config.yaml
n_layer: 9
d_model: 64
n_head: 2
n_kv_head: 2
head_dim: 32
d_mlp: 192
vocab_size: 1299
activation: "geglu"
norm: "rmsnorm"
norm_place: "pre"
norm_eps: 1e-05
positions: "rope"
rope_base: 10000.0
rope_fraction: 1.0
qk_norm: false
attn_scale: 0.177
bias: "none"
tie_embeddings: false
parallel_block: false
init: "uniform"
init_std_qkv: 0.067
init_std_o: 0.0158
init_std_up: 0.067
init_std_down: 0.00912
optimizer: "muon_variant"
lr: 0.00993
beta1: 0.95
weight_decay: 0.042
lr_head: 0.00666
grad_clip: 1.0
warmup_steps: 200
schedule: "cos"
final_lr_fraction: 0.0
batch_tokens: 16384
seq_len: 512
doc_mask: true
z_loss: 1e-05
train_tokens: 80910000
steps: 4939
dataset: "wikipedia_en"
Each number is 128 + 32 x the weight over the matrix's rms, rounded and kept within 0 to 255. Layers, rows and columns count from 0. Numbers have three digits each.

# layer 3 attention query, 64x64, rms 0.196, rows 0-63, columns 0-63
128135134102068126108116098153102095161136132106133112146116075093204116142114123104068157087143156093103172137143120129157125134110144133132165103108073116118108171149161168141126118170140161
119111086123125141141142105116168132105173082077067174098077121081130129162159118173096096083105164132109143095122114100148143169132130121110142106125169100113145153076127193132118110162153125
127124104086141139150112108124100123152143117130141157112149153108104116124149181184154152150177142152188159150118134107120141130129099125143149128115126128134149145110141116094105152102140118
091112137192101148165163171153149161121139101158130078207104164157153147081141117124118110097110091171097118082129151142117112126137176112088116142143150105149089124145105102119104078093062103
178110104128177144112176089106130104087098094151095134135054126096123128126151096169126115108118145100169167085092102122142197096086073125126197128122108138124215107104152141142180140121169124
120158118102122121109157144126114137177115165133158144128131151130128088118182146144147151133133124112076144115111170162125162114133131144095107149117136128129087111136111111109109192132155124
105123157063195137145180119171088143155157130124146171134158115130152182155120158083118154141091163121200212087124158092173184144073132156105154118150144135148092086109175059127157127134160100
104131143102143167148105146218135108129169127129083128148148106187145139124096199114141157156123126112132113200134131119173126124141071151147074110167171161105085132147135114080154140116206211
129148075143095108102177161156185125138134142187096083097123185146099120125108114143112142114092175066112134132140092187066126104170152109123116187185138153171136126131109113105195095142126120
144072138101115133167157142136071089158134141092052141110133076053095128154105127120129153125110163103131140135164173121120142150103124109101243123105132145098133129138142135101119148130167155
073059106132067179132089110123114094120155111163153110128137153127077142136194108092185126124145110175114129065081158089131131125132172090099109138127173128117119097088091103202078158106136165
133176143152120136196073113143161154114147098079084118154139159138154128142071052175113094123178163131127096036121098148102152164115191080075147166171178163161099064188078188103078135174104051
084149064108105131137181072141102018136068082186068092142077128117196142143116146115150046124127138106047181109114111118123136142184093102211182137128107103172153076137126141093077082074171125
107149119147133140117163158133115075111114081107141224156099119112109083178122169080154219156099163132072109177091138151199179112117134100079086164159204098113076149170177142134097125095124161
083135140144104136156079139109125172138067174135128075174161121137153170147147110154120124103139102096144108141139128103073127099181117135075121148145172143071088137130213083111125162142124065
130092145149153114124136122120142157118110169113139167146141055202086178086085153054108116126066131140031122062170159140115130126114122157170138125147141097135110092184159093128129078090142175
126163035137099142124134147099138077144129086126154111129113176139126081096128059120152065113081058157080124107121125155127141136163152125080120165170117139117129084180156113093123128150056108
099122150086099144118143115132116092174147132096129150120195108112154122110117186125090186091157147094127183160145145133108063139135128116124178113109147175095136192127194171082110132115165167
133117129088104089125162086162101079140142196108109133117147062112153143111138158142082147115154166123161179168132130155142139119103107122080142079095145138108124164116127155118102167139135110
102129084115126134157135135114145136092171103109097163112129106124113152105147142161087122127140164127104156132097150123073139132166125125099150081109151156146140135132136138073102134084064096
143137153086145130139111115176135136162109135106129134106161109143136070172138177127155182112175126127139167149134159134129123143133098161134141161108120135083137129143148118130123145174138120
117129151130134161137107047171096165126123145095091145089138069139155136160125136176147183152176206135089154170097148116105084113095173107081151097114163168105136180089101136106111142110115169
121155089149130171142131148125180123095179107186100166151098156096137095127158129094064099091132067180113100078098150132138135114110148182122154125163166144129129123092118115154103086101154171
062108153152174151116105191153093173117185115112055050164082116096103094111129139168136141159118116217086069149153133108087167136118098155126103151149123121077115132163136177146082128121161127
031143156075174077122134076152096183097128163095079099127167155146093130152136149108129125152141152151125155143100192165135137164098140186082122126110177116120155135053128094139136119083130109
116090101140098068089153126131089074156127119157076090077119120136139140139137118157137149138137156086119108175158099142069126128126159099132152116163117151102070160061129149104099109093115153
110138083141112170066223119157208093084176170173120156138112139181096120116095128204106077083160171133144182128121095147103143074104124126135059187095199142110157109099125143077090141101109147
150082115149142097164114119099133171079154130160149095082178130128107049127100151112104156204108099111179135093106115100141078138129107158122163066097164146130029181087164134179138138117162138
146115084106132137103117148097155050123131128180133151111145124129131123093143113088098175123158109122087140147114088145154047134120088180065122109071143146113126194153177112119134156202108166
150044164125127099140124202121167111150117133094110095119134133172108083126118118149144141113153137134129199153177129155160168132129138167109064124172144080116088114144126151112166123148113149
121155138178155060120135078203148106086095109143144143082116160082134102098170128157108137151097096123045125090149110105154159094103152117165115183065074091104125101085180160175107160135156146
159134143134133151069095108111162146126124147111096146188161129111102121173141117130140128171076174141139160066170138172092103106120136140120045068130126090073091148195064140114121128030175121
085126148135105091104133120098094130111105096188138150144135148156112142124161150151128118133090110148128135168150148084076094171136130121137152119111110150132126184099101153115174122152143100
097130115095183155141093124182199127089133119085110134118123158162111136174126153141160138174181197132096158117113115135091151176189127124134122117166148127098114126081122153142083139116107147
113178127096128142074153152109146116141109134095130137079111117139127106136115133151128143125127123119132175169097122141103119119142178095126124089142150138117142105122158147110107102117084152
183186130054101118145141094134121095112166104185171159114192095125101117080166161168069113116100145125161138158109123070151113121087171137118155151142155125158132190148121175066114180115114139
035206118140094122108124154174162100124094081108091132109147099147096130142143146111157126175126039175055134167157140137140097162165111091117157102155155126191127143115117109163096155181076182
139129104107113138121147134130115190114139091135135160129082154150083135139113151146156150158177135096120102088115176151134162156143108111117120135134095123143107117140097130114191160133107120
129111111205123111169130133101125148121093145096178160102072136091165149092115077171128153133136106189134129089091144144098143091173146090149038120112081162144128112076165133137145099181133122
146114131148134140158092113093159137122205206104119166127136029188105167113073151168171112141092145160144142128168117076173136107132120110152184127104146153150152118138108115114123078125157058
140102122088123106181147127127072159109072085095202156086145132149124115220162120159107131127135193173162168193117152140149177142070188131162146122114173064096090165112150146115144196148146156
155174140158110081114143069121098054110113202146136164183132086131107065115123102081136071055132143107130154138046183061125094192124122176110191159094101143112136130112108128084123143047133093
147112201175187147107173073101149122128093129115172127097147133217074151104100063127154125113133193130081079110158144165123122146059126172094156129136125149115166109115149085138121145079106068
145106140163173125147138114143151127095122114114163157140182181095092050111092123163124147140139060139114104118121206124162138129138099143107123094156098101176142111143129109117105145131202185
153061188120093185137012160106153095132131081103084126083169137113158085112161111102094143130084104043026144147134119140164152121223088089162081094126084109141132151111079214127159170158130140
135177147130102147118122155124153151172099165190176108138175176093105063197164084146149105117093175118196128143114145153208186173131151087128093093116159145180116123141154100162070132148180113
106152137097089124157133124208093128145132216164121106056172079099108146094162199119106146090113166178127151113183146185148162117138149195147083089192127142124156142157121123134111102116100080
100088163166136095136069079119179120073115113137119195101088157117143114112031151160083114080123179169193186132204106083080143106132087085169114138130091126152140168130078096154126125171156141
116085139140113168114099120136153125247147124124083175176121151081110129133115074122142157124140072132086126081129116181143159090126074114114064103114077156108121115119118082130119118179072112
172200077122144100147157145083085139141124182136126142080132135157086102115138139164122119094108182115157153187096052077100110151116191118133140087135143118113172166129126124112110124100139122
161121084111136084127133087121074128089142152176181160135185129153121082093190137114101109113117123110133146199109149068135088156090158156127176167131144119108103153122103133095125166111118137
127111137158128138086119153104160129109141163155131116130158120177127129171141133122134121126111144115136152153088107121131125109165123121131110137109140139148082161172149146127114147122150134
112141132108190139064184228106112106148165140173118146133107115164071170111095116091088156093110141121132077134071129105082099111109085166158129096118109127075235103117119122163117115138114164
141133099141130079134064143140099140083127114100161133086196087147127096116127089128140129128107182150147132145074109071185111190107075156197132148104113162125110145107134086063084216147104068
147144160174173112087112088132126147161086132154091118096194164074190093117193130174097107093126089089105100129068059138126113089118136099087108113079059148204156150109167112134106157227127158
106124097079147092135157106136097168104148122155167125117181103129119059176113172140086158160119172084112074236105105122066105108184180075084155153151133120197072173119137124096170159119114134
084148088137112139160127111102143086124113156158110147107074107119146103113133127112078078113125071084121151189106156090123137145121114123179141118115114147117166118141155148128125117098143155
136082066043146024104191142103125104118183128084134156164128136158098183158158169175167108109135167103101153113095159124149151129171150123058108174111134093184171132120127154116100158091091134
042160167137135115095130134107139083122118110073112146134087130073163115174158131094123154150145060156159149073142101154113142091145084182132120071108121160178147095051097123066115105167064172
147087128139140127159098106100153068177111164148190144112145097102104094123068131150130121163194155139145185103125055135147127179082092074186112170159179080172157075150178155131153197088087127
143189094101095128074067067132178117080147119073077180069134160134154110151152130126178124120129092180161093137073130111178139163098130097116160121112130141124147099104125158114098113137093089
119094160089192132130126130167137150132126157116049124126152081162195108190151086165147129137059139170201158124169117111121148158161096101151128137179103084115141032122145128194163125095129183
163120093140137127170166105113100129116181114129140123097061171174085130138146130164146104122098121158080089112155107078100176132216129130151141153149096118126128173128124174160130139130086175
180070107180118104071119135098135094128136180200118119111129080136082208178106136101117155162125066117171123140174144161085126119123106106107119122150163082028146135084101151160125171181090118
# layer 3 attention key, 64x64, rms 0.212, rows 0-63, columns 0-63
118174132174143100131114068158115133139158152160137146140106165122118194154146125160126138091177140157177146167092153057154121122101116160123163170081110189152097141132154035081123135126146148
156154117095119130056150122103096169098131109149212103133053143188042154178169103145151129101115162170106134141120077121176154114126168160092103139133142131194144136144174131119062132184146109
117107117156089146120154155156054166117157109158146105098117151143077071090130149102122061122121129156140107114188095105134129106135118100139158152119145164121140155112159135106142152118190137
184059115126171135159113084106186129132121120122114116159111140128133112173122078139123247174165098120133141129096084124172111172110096093111116120098134107154135129160138148162112156180131173
136118141128099127179123140064092171085151161186121119131090160170108147146128099101110117183119065169175132116143128076192150147107122167155139149151154128154074108168147090065100078101152147
123095136157112121170107141133131108149118119242136121126169103185037109094123108131141132077119115164113186164180149128144141104112108109104111113156162126129094108128119115132130189130166122
125096164118093151112132077145137085162135136144119115046166134137099105094186118080156127178123182181142118131088105170200113202123123083093125122155118111110115198166156122170092119191117117
158105178130084122174130161149146151075069100100123104099126080162117117194160145149108167117178154142132102099155136130135103174152156119092123133120155127111159149075128113140156158142146147
120138084175142147135147131132122085145131093176134085113125087122141160164113124144154092072128112133141172109155081084162148163127138124100093142075120142104204132110150152052125111116075135
143101115123064120139115153125086174140117166098091113148135132087096149184100098137128082105024157140126163120157103173109172120164108126112114186117152081147109144142135173082127111128131113
097131158096057142117133166155127116159101156156143128168171131063125116098149116098103140065070136104083124095119130098153151129162061128100155152130072156134178148145165185194188148123103104
121133167113096101086109100175137172091144217117166169093162144155154081137089140169174196173167122142078145117132149208117090109153144158148109159140112115173090143131115139123116122179161124
104115112124110137172179136199121197151159120065100130181133138099106203151151151092152109157145135173140207130139104114060063172072182140140086179136093144150118154111111133168097133104096142
112088130067091102157172099148165108139151134145174101159066112106100098160161166096159122120129145153124158149178128188100146106171150095075095076138227083152160139160127068132154158146129142
134099152118196058092141163072131123072121110117072137128143179156175156081196120175102189134073153131176162095127129216119134140096144101104104158110163124125130122108148135122163126091128119
118120151134171139132187124123179102143133130123095112108160127086144092180155111152134101090144171121169130203052126201086134150157101149136124145162146114172117113170154098154128141141062140
097165161116079116105138076154133106059160152090098090148111070149150134182131119105090163101173124106121145155122095057147159163089182107141164102124133137205117165098122126141126055113121181
144164100126121096149129139113125155096110021135115146087104063066115121174135114097131087092117122126075127165180181123151146144174140158111183124123074115153110120114146109139125139105082153
118162105142103112156131143131114086181118160132146159144103120141072123112093107105147106148145100136120120171127172103157124070135164102150165167128084103111168099136160066096081154097154190
181106132139093111079143163132120103122126153122131157114138119102137174102130163132159142116058123136123129115152120144108097149136096144131107155146183130139117106127137132112116119157137120
138119154096132187146077179126156107118100104130090122114166123073150071140104105127116058128114116158109071153170072114154158107117114127134165160120113058107130124137121095124147176163151127
140139121077095145101132128127111129142102162145141162127096119112150144078124132109146115054117121176043170151145213117079082131166067189133135146093138136072140164141098142105155167131151077
109159142135162157114089116144138112129127100091116127110110162174140127138063115095115157188118161092086088136072072111114192224152148133131141093096121151130142142118094184107084113154116073
172118081138072119117150111122172112115098102095208166122100111107145125146197097130127150106159164080156085114125104103135098131103063134200156057107081087169214124134107120151120114204097133
111089137065143125152148184212136064130104112127094104073159085123076165088131139105175113060121109142105132159093204113069190177138137102125097186130137070109104140148106122114089113177154079
109150131172118141114137073107117194165137069173168118161105175139094144157115187145115181205160099079143148099090056146149160171129149106137075086127123188151148124124121164219160148159144122
074139138087147054192131097122095110182115098106147138111126086141096149119117187103100135126126064175141175188180132143105131127143193121116159166195091119066057133140116104047120162123115120
145170119108074170137101096143116142149102086120147199109145151112133126161094172177073151114093144106133145054143149118185173170084112144137156098140140087057120111144136134099193132114192126
146114060053120106136106110114118096148083102158124095135099089092148140125055143092153136127099135118088151156144128123129124115123125185118146112191126155066094113085103068112159101064125177
084108105095153149177072117078117111165150094106156135127148071140158126156139163125124115134099115159122139141114086128136152071132065131105085109099150133154099111147148091125128170202148139
131189098114088100078139125114124182150111122111097110124083107143132150121130116134155113075156130150181141170117170154194153146099166150083136075147186096116189141066110193176115120071142112
121141110095100139113102100151199117162136114224157155151139121130114136131159094118167116143120165168193119113134092167114124126148072116188143122135117182122120209165129134109155161191119134
183122169143130144157072123139131145115107178135162092118106118144133089128134180120072148173134188099140135158100157114156160112169167197176155137155118161075120148104149138123123164080202171
148110139086133155123166099118089139142136145114106142123153156152170140095100053165145099166201158109138167135139100093121148142066161115084122148170128121152110151138112127151121101129114103
156111133123111143137139102149106125145116110128114178125117145093126176124147115180148139116158143129156150096143120150113165093110096133108141156138127154165144143147136152096123108114130118
177102158134123138127151127167101182174108114121122170117059100104173170110129147121141115099125137123155110112110165184136160114136121129092145151134118123067126201068179083108118109121157152
146110121093155194111161142116151120105164168147154185150133102163141134094152070159163105143146169149120133165073101159128103137129135117162093145183120103172188127098096145122107203086131035
131092199174094159101110121109099144107127088113068106124134056076140194172112144157102141131122120138147100125184125108072122108109117219098166131144158139142131204107165159166172114054151168
105160125122193117127116149127156087106197117107104104096128144185101164148105180126188191132090131152109168129187108141169097137188115116102133073114168188136139114105064151128117128139124089
101092081095096112122158133168175168178057143105083111162118102117120204141146159096129110081107145168109137206096151210155072134154125084071189154145117101146129169123153104125191145116184175
160177132092125140190095162134102111153167178125079107120154137166121196148114147113093122061109151165102160163143204162112101100159054118091135162120129134117087158120135104091116124140155124
088121165096146064101148125141137109082113095152166152108142050093105142108076141177170132101092171136165179075218125171119111141127159089220173187115138111155114101136091056148160128163159112
048131090108104110137146192136117140102221086102166114142145210107135144095085112037148173120155099129119125142099105143120155108107125201125111112145103158172140125216139159146045112162096115
199112147112163053146114059133100178111138171113177161111120130115164124155096141072082137113079167149111154136118093173133119130160149143165119083123160128137162204095134043121103163128136128
208099139151160076182051085155186090130145136151075122171087115092148115100103090134148034089104154068111152142142117077116081146108105081130088162153184127118184158112117089117075058131109122
136194169146174126175116087131078138072114150137143168107131170144115153095102147137082164132149098102107177169094123140176101121019151138102110124090159083110201090126150105085145148131111163
114099093196103121172158178123133075145121162072148178117164133105168132089203125128160136134166085157128143078101133070171126142128119072151127142120143130096100088089135131084047119109085146
090213115096144127136164123085162145178174124112075097090181154128152145131108109080097096082171115111083108138129046103118140152137085146187173134104125129130148121128089155150109124161185164
120091114136115124137138087081097099070122081125101138151154153126157158083148131140125126093094156111133140116130109104103128166104162136111116131136160159147177107115063170122160171098120163
127140137146148136058140122201161122066111158115104132133118087107173135186106168187115121119121127179177134131087148147118156086128102158067142127176118142097104148126133140122180094146108128
127058124150147165087066162132092130161088138162130129122066097095130159118126164165096126176088163142153113155132148169062141084125129179097141146132136122105114146078176083100127104119135154
145093150143128127117132157141181114092088158159143086158158144198101081132128105129133166139147158098158104200091145172161133158103175120075109127104137136122164135114097136101090104107099133
078165063148142138150101116123184204122144141144198143156182144141110068120099177109163146118104124085179227122124105156179132184161154177130170166093133152170122176192158153106156125089145137
092086127119210147138102112203132204130138084121063164095108126107116096144160170115110098153072144141146151129113143126137134088155175155140127153042177066099147172152134126142174114145120129
182188133116165172199086147134153108127098175131097173174131138124114123151060189111138122147129157121096062187198082122087223100137186167154043187151114097128145133129148128109134083178153129
200145167174114142118094090106126187153128149137108165181101145111112124154097081183133143151086099123063088112117150095115141158113198180123107202177128185175153117110131140153173088074097131
138100118082053120099110124103140081131157128163157119190136166151164109089190101091178142132113099116118070107123091070130187202125139113127143150169135142129158071141073184124100161121155110
102118176179126146119148131143129078126195111072156054191167115170121113132199115088175185161113105111099136115140085110068173168051084150099087102214137127124096092158115155202108137117087133
105124156111157162127095150143127137157154150135133121151127087136135145101167157172077130133120142127160155160133197133122149171123144127173122203128122121090094119105126119160159164146094128
095143111143182055116069168142069106154141131125144102105120156165102143104117062103125101119159069106167089129095149148160147138147140134147171084062113163116196145097134129182149109122154176
058142143192149142071161100179135110157139150137142125091113146175175129169113164187163094071144132093173143133122109155130097087116130103144091163144116091121126131121088099153158160170125134
102182100124159139190139117116086079125121197159170170149133169088138134142114120161134097149178136130119154142087098189078177176098087084109141125145135143118116172144119190118138146100132180
167134136130113126100161139183156149080142170116070101126092120118133113155149158181081124154127179201107088120102166117188123164113177157104192118135128129093120174132114146186102100091176116
145176061116038101097114140145106087112159069123118126152141176102091158149148150189157145138153193103173128143144045128057122134090145097134183154070056133126119147116171135122062150104119143
# layer 3 attention value, 64x64, rms 0.169, rows 0-42, columns 0-63
137125157129119126071096102139157140161133172116110124146091089122075124133124117126094105139107100077084124148161112108143148147112094076174140125150112124143128126106127149134135059127140137
098129118085127057133191167133142143160162118131158110160133018082135102134105165104109130047120154099113098122114111182140123168095139070114142055138109138047067130103039167198121126118145111
112131111092105128102101153132133120172152139120094167120125161097162143129158141094160133135119178134146080148118121161110107144037071089107127095138184105124140194073143118142089136136113116
112125134141141148130131136139113140110177149110119126123163153134115166110147115117112073114133179151124115096127100126153099145119144137088149153093108150116168174197121151151193165141103128
120136192098153091126156091111148136156148136131091072107172057090178133163190148156134124199146123135150076177104112157172170115066128086099106120083163161163143173161144143132123156182102106
182090145091154168113107127063138172106102099087143139139164145174143152153092144093150153156084125097176115149127146126110120136118166070080140140171156185117060098139117128153165115128165118
101132165103090119168136140114130127090108100167178084170104138132090127120067140114142180077155083108160121122158164107117102138116150125141119165129120121181172119149184067042116143133142144
046147149152150127171086150081100085171122145081123145130089139134069142157132186141133085161191158089120181121128149083054151107102116195144102095176155119121161126120091070099110213133163106
100048097149159129046112140128130137107131148064159099105174175142088106111151093115126093195120156139125153110215131100105127091110155112149137161136160120116082107150088145113160142109140144
111078149167141139134163084171124072170152155174091146123142132082161137162135139154096124147161147152153166160125134150077136085146138096159113114174180108118129159080136140160112126172146168
162138137122105165123185143119144094138106138111148072122130120055089202086158135131160108122112140143208133088121148071141116160105106140112162124141143158148103157116081107094135182127082118
136122135133096082129128165158183171130138097106103140099121184122159114093128157089157141154092171139112099123123157106085137130158157105123098208124060133110108159114144153155096119193131068
141119095146149126153101126156087118181105137119092106082153072112156105107153142113149115140102067127097136114129084127151113175117107199144114113141135154093110122103103114143111122134106089
088136165143120110150191162115119101096088152126125134093093118117153129103150088088101053118158152139126080144132081154131223120157102107083157172195118124114139120130111153109136146126101162
139138166099115125166183146151137122133120159065135073111110111118145197131112146176144113127144146124120129132212091112059108097112100128095111154143109111092150163136163108139162110125098152
089111127147087194130134114095163127069195161165138117111097127154140143136178169128169120145104164111116106122128151137124137151106078159118178133093120098160113210128130122114143127165179136
142056105166152171158112096092125146165104120149105143100150125200101141099132153110117090143122121193114171082132142134155134055080143069109113118121138128172198129068117084153184091074086111
097094125097107147116112088115134105133153191114127124170159069131067119163121141084131152136157141107203103116163153131103115142163081129101109134140171146136111096096096089162091058129151177
115156150096131119160143101091134142145165148107145070120122090078143143162109080126124122089130149117216119149147086155133208156139193141100131126132143146154132140106143125101123112112107134
096169190146137162136144099114126169144135048106151120157118159139062095129123103117192089103180123108151100142176128112118094067142136091121111163128139076141165088154121141085138112097124143
166101121061140062193169134113131168106153109148118115128076101175140149128108169090102164105108141091126129131120102114139115128152088143107162172122103133141162114128103140091055149115131200
114173081131178129149188073156146145091095138110153179127103160179083158211101144137169174135141073092130137105156119083178118102135137152154140211096114140131137092097156145054168109105190116
132117132099147103119101119170164126113103121139126092172121105118218117146197075160090146096150156123131099108112128103099089140120119092120129120112087126119145100095131089086129119118110104
109105121117116151133088108144150041113135139168133202216172101148107202124173114140171112152144148127146118131064124132162164086079120158151137111189197151112177109120118092155187067093170192
103073111130103120147068109098096154104093144132112116085115104065142164094158156101171141144090113123130146139150139109073157140112106075114133071131061051118091106112114158138134087119101123
119109102127143078185157140107096108146140137184086135099124143104081107168133132126105165150127080162153172151095177196140067109048138170155179152131156125110200126154126157172126095119122102
130067083148133206134205038106099139176076140133100129113130111113157108083112083095098107147141143147157141135086089124100143144161093140177160137081128191169156104150124092062150131086129159
125119122133113153077142066105103130160131156140103125145128154134106094080079126120081120078094100169101104118077161139150153113095101190115171089168168167068159159164118154106078097157151071
117116119109127097098118139138189172077126156117119166121119141149132068185105097106173100146070090138110134140185098160141117155201134085119119125135127137076147072146120122123129124190086110
154144121083182103133173136134083138130096180105119107088087170164176126145117131057139170114153192167096117123148159142106124079123135120162143124131111133102149153133160157112135122114152140
142080162142104116097134169080068153123186190136096147088174098110083172081133113096158158129100081096135115104160102115141114154096122059169100141115146095156100132109118103129102063136131133
098090099112076113128178096112151084200142086135118153124128094122155166140066107097099151130104122072125105142160115164124103189115145148151133135096148094081103113110133115137149091183122135
132129098141115174192116115133110136094169060108146113149165155157088132168086146115137170103231155171149111161115192107110059146169172130136130136177079115089152194145132169104181134107153152
149120185159089208109137136174131120156142137133132135116160133055187086108093140104093119128079119165107116153121064134128074131168169170072153088116099129081098126175172134143091175107087099
111135072112103192133132138164100117110149165163121125128143085103109123140091161114096152126134071078100113131120113173125081175177078078210128146107027172112097109092172116129097138175115153
123175136181048140157094165149187182124147125089131143193081073162124099126095090113144144060096119076135124129154053127112174169112085120086169135114122118138152123162104111124087107071150122
122110119181162139085182122189113164124145163127135106106104086102168089122100112118144154140133119076183107193115134149165138136144090143090135194109186202156131122205129076080154085172087139
159168106181169123069114074132056159147067141151111107135164178135120108145096094070154124112130055144057093112173125105120136143147174149128168106161090147111097072133115118124105184160156162
145120112190151058224147166148144115150101112125088195091110071096133115205156151051147159138131115139083122148126104131065088194174144122159109101153152119092141085081058117150099117178133148
124069099128098110125063168157109115174098108087125088099148105110152116116142117103082152146199168150136153113147119128069085097080111083070121076098129172145116102152123126145178144100148210
118169095129111077114110127157074052111128184182138149168109147170133078115096122108061069112153199119101136098076136188130131098104166143105135090099074169153160163151153157178156118175118080
094101108054112153085130167144099181214147145118120098089133112117114083077164129138123146094130183124155169108216114164161138099077185134118135113180119159094096139114068156140143085148120148
177157103136089149149129110084118134149133117137093064126169140135133120121128112125157205132109097099029121098095136116121121194137204118159181118091107150153096117097118106075086170139159098
# layer 3 attention output (transposed), 64x64, rms 0.143, rows 0-42, columns 0-63
132163140136105104129147162148123127113121117143096131119098123100193125168155148153096096136110100177102110096107135113148149099115143135077112141146136063154108114163162128122123127099156161
160119089177123142149071147060119109196096098113173109215135185137164116085126114179110192056132160140109167057148193097104115175095104135113113164028083095182163083179155110125055157161169109
133129102148166125141156133119117142117110131083132108179104068132115111136092115174100149153163105104095171094099079057111107158135106085116105149095168103141168143148134116145156134129104146
113155077132168114140156127149145144174160162094205118088124115164137103086110132115106102106125179116118097177142148108129129121107128126158134140100100183118165111079104084115129121137093170
122064065103174135176149124127123135155188157070197065161090172101108050085122097086098128149207157162139096128054164095176160118110129111130142111152158149156149158167108125089115124142131139
091162163116121122105088133107138138139093129117137177165134147145109138130154157128148110171141103168079173108132093168162140185099088179173136096100142108113156154160109118125154143119101135
116149109117090132147119121129124124113086078131162161164148160127081147157131125057145144198115139107171132118104084142068123108165151123154143145152123098119073165125118128187119155133140148
172153130095101155079105156119123102101110158137152100110076152105103060109113096105153121143148150090094110131110109098099090147140158183125170130083107114076049114150106148166113088110071126
079157115165119161142100113126130108143177159137084165085138113182130140156136119145084121073094154142086110152132132146155115113112156095090137139134094148107177087128062109153144124119051193
147125140132158142125124137086111087111157152113099077133173110123124113095130156146143140109159119097129048074126159102130114126159121107134140144169164151107143107183172104158145179123133139
127122107086101133121056108118111119164158052125169165103148110131101105149157093127130035112159150113148093175166068120107182139136147136141138141068129128124137136107144118184126108171084107
148165087193179171113091152131084154136127121154147088154093072160145146120123120144094084082143126147138175151120137144124101108134153161169094098181154130085132133130118117152127081168138189
174124144129090149157096112130088097111138135132148133135139114090121128100126102147147159115140132145087136134169131131111153104111100111103165118113119148127108136103121169083133098155099098
166101133141101102127167126148100131156123175153135099094146120180196164133133108103066073166121127106157069152180142059117085145123161144135116106138084116110146145116140104150125128163128071
125144107100184179130134163113118124113133117139130105108138133160125096062174138143122104136129198160148097123195124136092153120106171117138129149175109104152123145125131142158128130148101103
134140134079103185129134123211134170147183139087204119085087069114134101119170075094098064146107159116125109127070110071172090121124125089105091127113175188150122112148136144114140115081105101
131137170076140122109149143176169088118161129127122104108093154151158174131098220125137185127162090143099084173142126144136099148120149149146153101095115089120162123115088168155202151132097180
119126117123097165160156149123110128103105097136147146185145102148083098132093160147143116150118125166084094091150158091122126149104156147099163144106128139144087115206144138118191158052156096
120113090141130108176089170132116124153137116099119125161132154113093127156162137123125083140117126157180096102152118081146135190097100097181154134123129143143101097134089163093131133175154119
111084096080134082108158161158139148144143142173142086144106124141113139137127132086113127150096111138099128105127111178114095187144126130144116132168094123114106137096092120186156081129145188
107201136116124111148169138096136152158144042109134143153154169121156073096163094097124147123064097120169133156127114097128113145106151091141159125179098127124127153134185131097132107110164077
144111196136153096122115129124103146085141094120094164103143124058133149119151151077187113158027074102144155109135094148130150153089169169111131106189072119153130162158080114144111130066116139
101102085148116157170134107094156119129137117108098110113134103102113104071068117147129175125091086148183111136117148151143181141117117111119127145120192096160095173135129093155156168138157167
143059132126117174083205099081099106142122145048110096113130108139149114121137137138126136170128103063086067123141121127139145132117169156097086123068121125147104109169148161068199129057102119
102135109133073135128088120164150087155115121100102143097088108122132119130165142163088166161184117162131125100196101152055094106096097130115103129128176148070174150134163127167104141076163144
138128161161152131131125127144130084160077164081148117143185153110138102129076129119177133095147112105095144151104097121094113128106175089113103105114135160103132115134163152162104176142144116
140103197066088043170083147127152142114150104133136101132150116120150086133105114128115145152136100077130064116185117153150137128137119114150124145152107158121114126166112112103176147178131140
092096155106113152129112144085121116140050192126147118104125045118178109180163119126126144121142112146133180167171126113129143095115111105141136095119081098152051088109164114112108154104079129
143153139156133126185160099178114151148159167136063094135165157153110152091129144092073106105121106145129178163139147096120157112105079170133155147151101148121130103064127094153159123054175175
081155162126187136125076153095124147137117093089120098098084120149118110135138126113128153111089109116126163115210154109165117158141163104123110117224091109126139166078093156159085160147099110
145161133166159101185156146150115102159144111152175192161129136107126116160173161147119176121124102158060115078110150120110152109134076123109107126079123143113161158164132124163158156119124151
188145171131086089166129154120120088137126142093156132229168156140120128103110102166120117104117144123152117052153120114086135106166102098129094135139146088154129089191121116064138131097154118
176168105130038083092090093082175114162081157099059137126127061119209065135181105187154119124139066138117144147113141100165145107088089113130129136087145123147143085146123127108152154149160133
139136155106172121126186177129120149150154094103122150140168054151077135132120137139127072127077080093117150131183203079092144132108154106190138121149144085181142098156124080168103155122113049
145142138126088111024199185086126098111153110146129138157105138163092128186138099103131104148121108091105090112063142106116071190143157090140161142104130060100147110144137155099175077096163196
082086165159190156121138151146107092161124109109129129107144128038127111115181142129135135209151162117099159064117196145131098115157170113130134188185208153129147126158128133131164199107119115
122163149139148117087137100161069137077181140152157141082137129125146141140147106121165125040147104132112238116165088138046095124160141141127150126159125122112101149052213132119098179114137114
168104127157097144134107103131094129120162159113093137178145136174098137135241191123119067105079107096073130142185153152109183095126095132111107166045196051132128154109131137163149082142128098
114093111055143123064189192172172102098138141134167163114119098181171064123216071084142144133096166183096086080095109154098143021158139121142103182114114103135195180136141089141130126133130103
106122180101205055122113150107156150109163154190134155164123121118149151152115182091202144150027089167154151109152123097173136127105089131160137115118104135165156143099083139095133092101139097
121185131141091098170126134056159178133157062151123076106138141134080149173170122130129094120188123178191127152140127133102134141073095067128165184181152088164129173128031102116134146138104144
154178180179160074137103081065140104116101110112161160122155130145168148161098171078174185189124145143097145104155118129079122145130146206141162103124070141139071206100118105135105096151104082
178109083183099141154126161151120073128170143118146136148182189140080048132216145162146084110162139124071069051084181112122130149175135109130160125081120116133140074157117174172172108099097088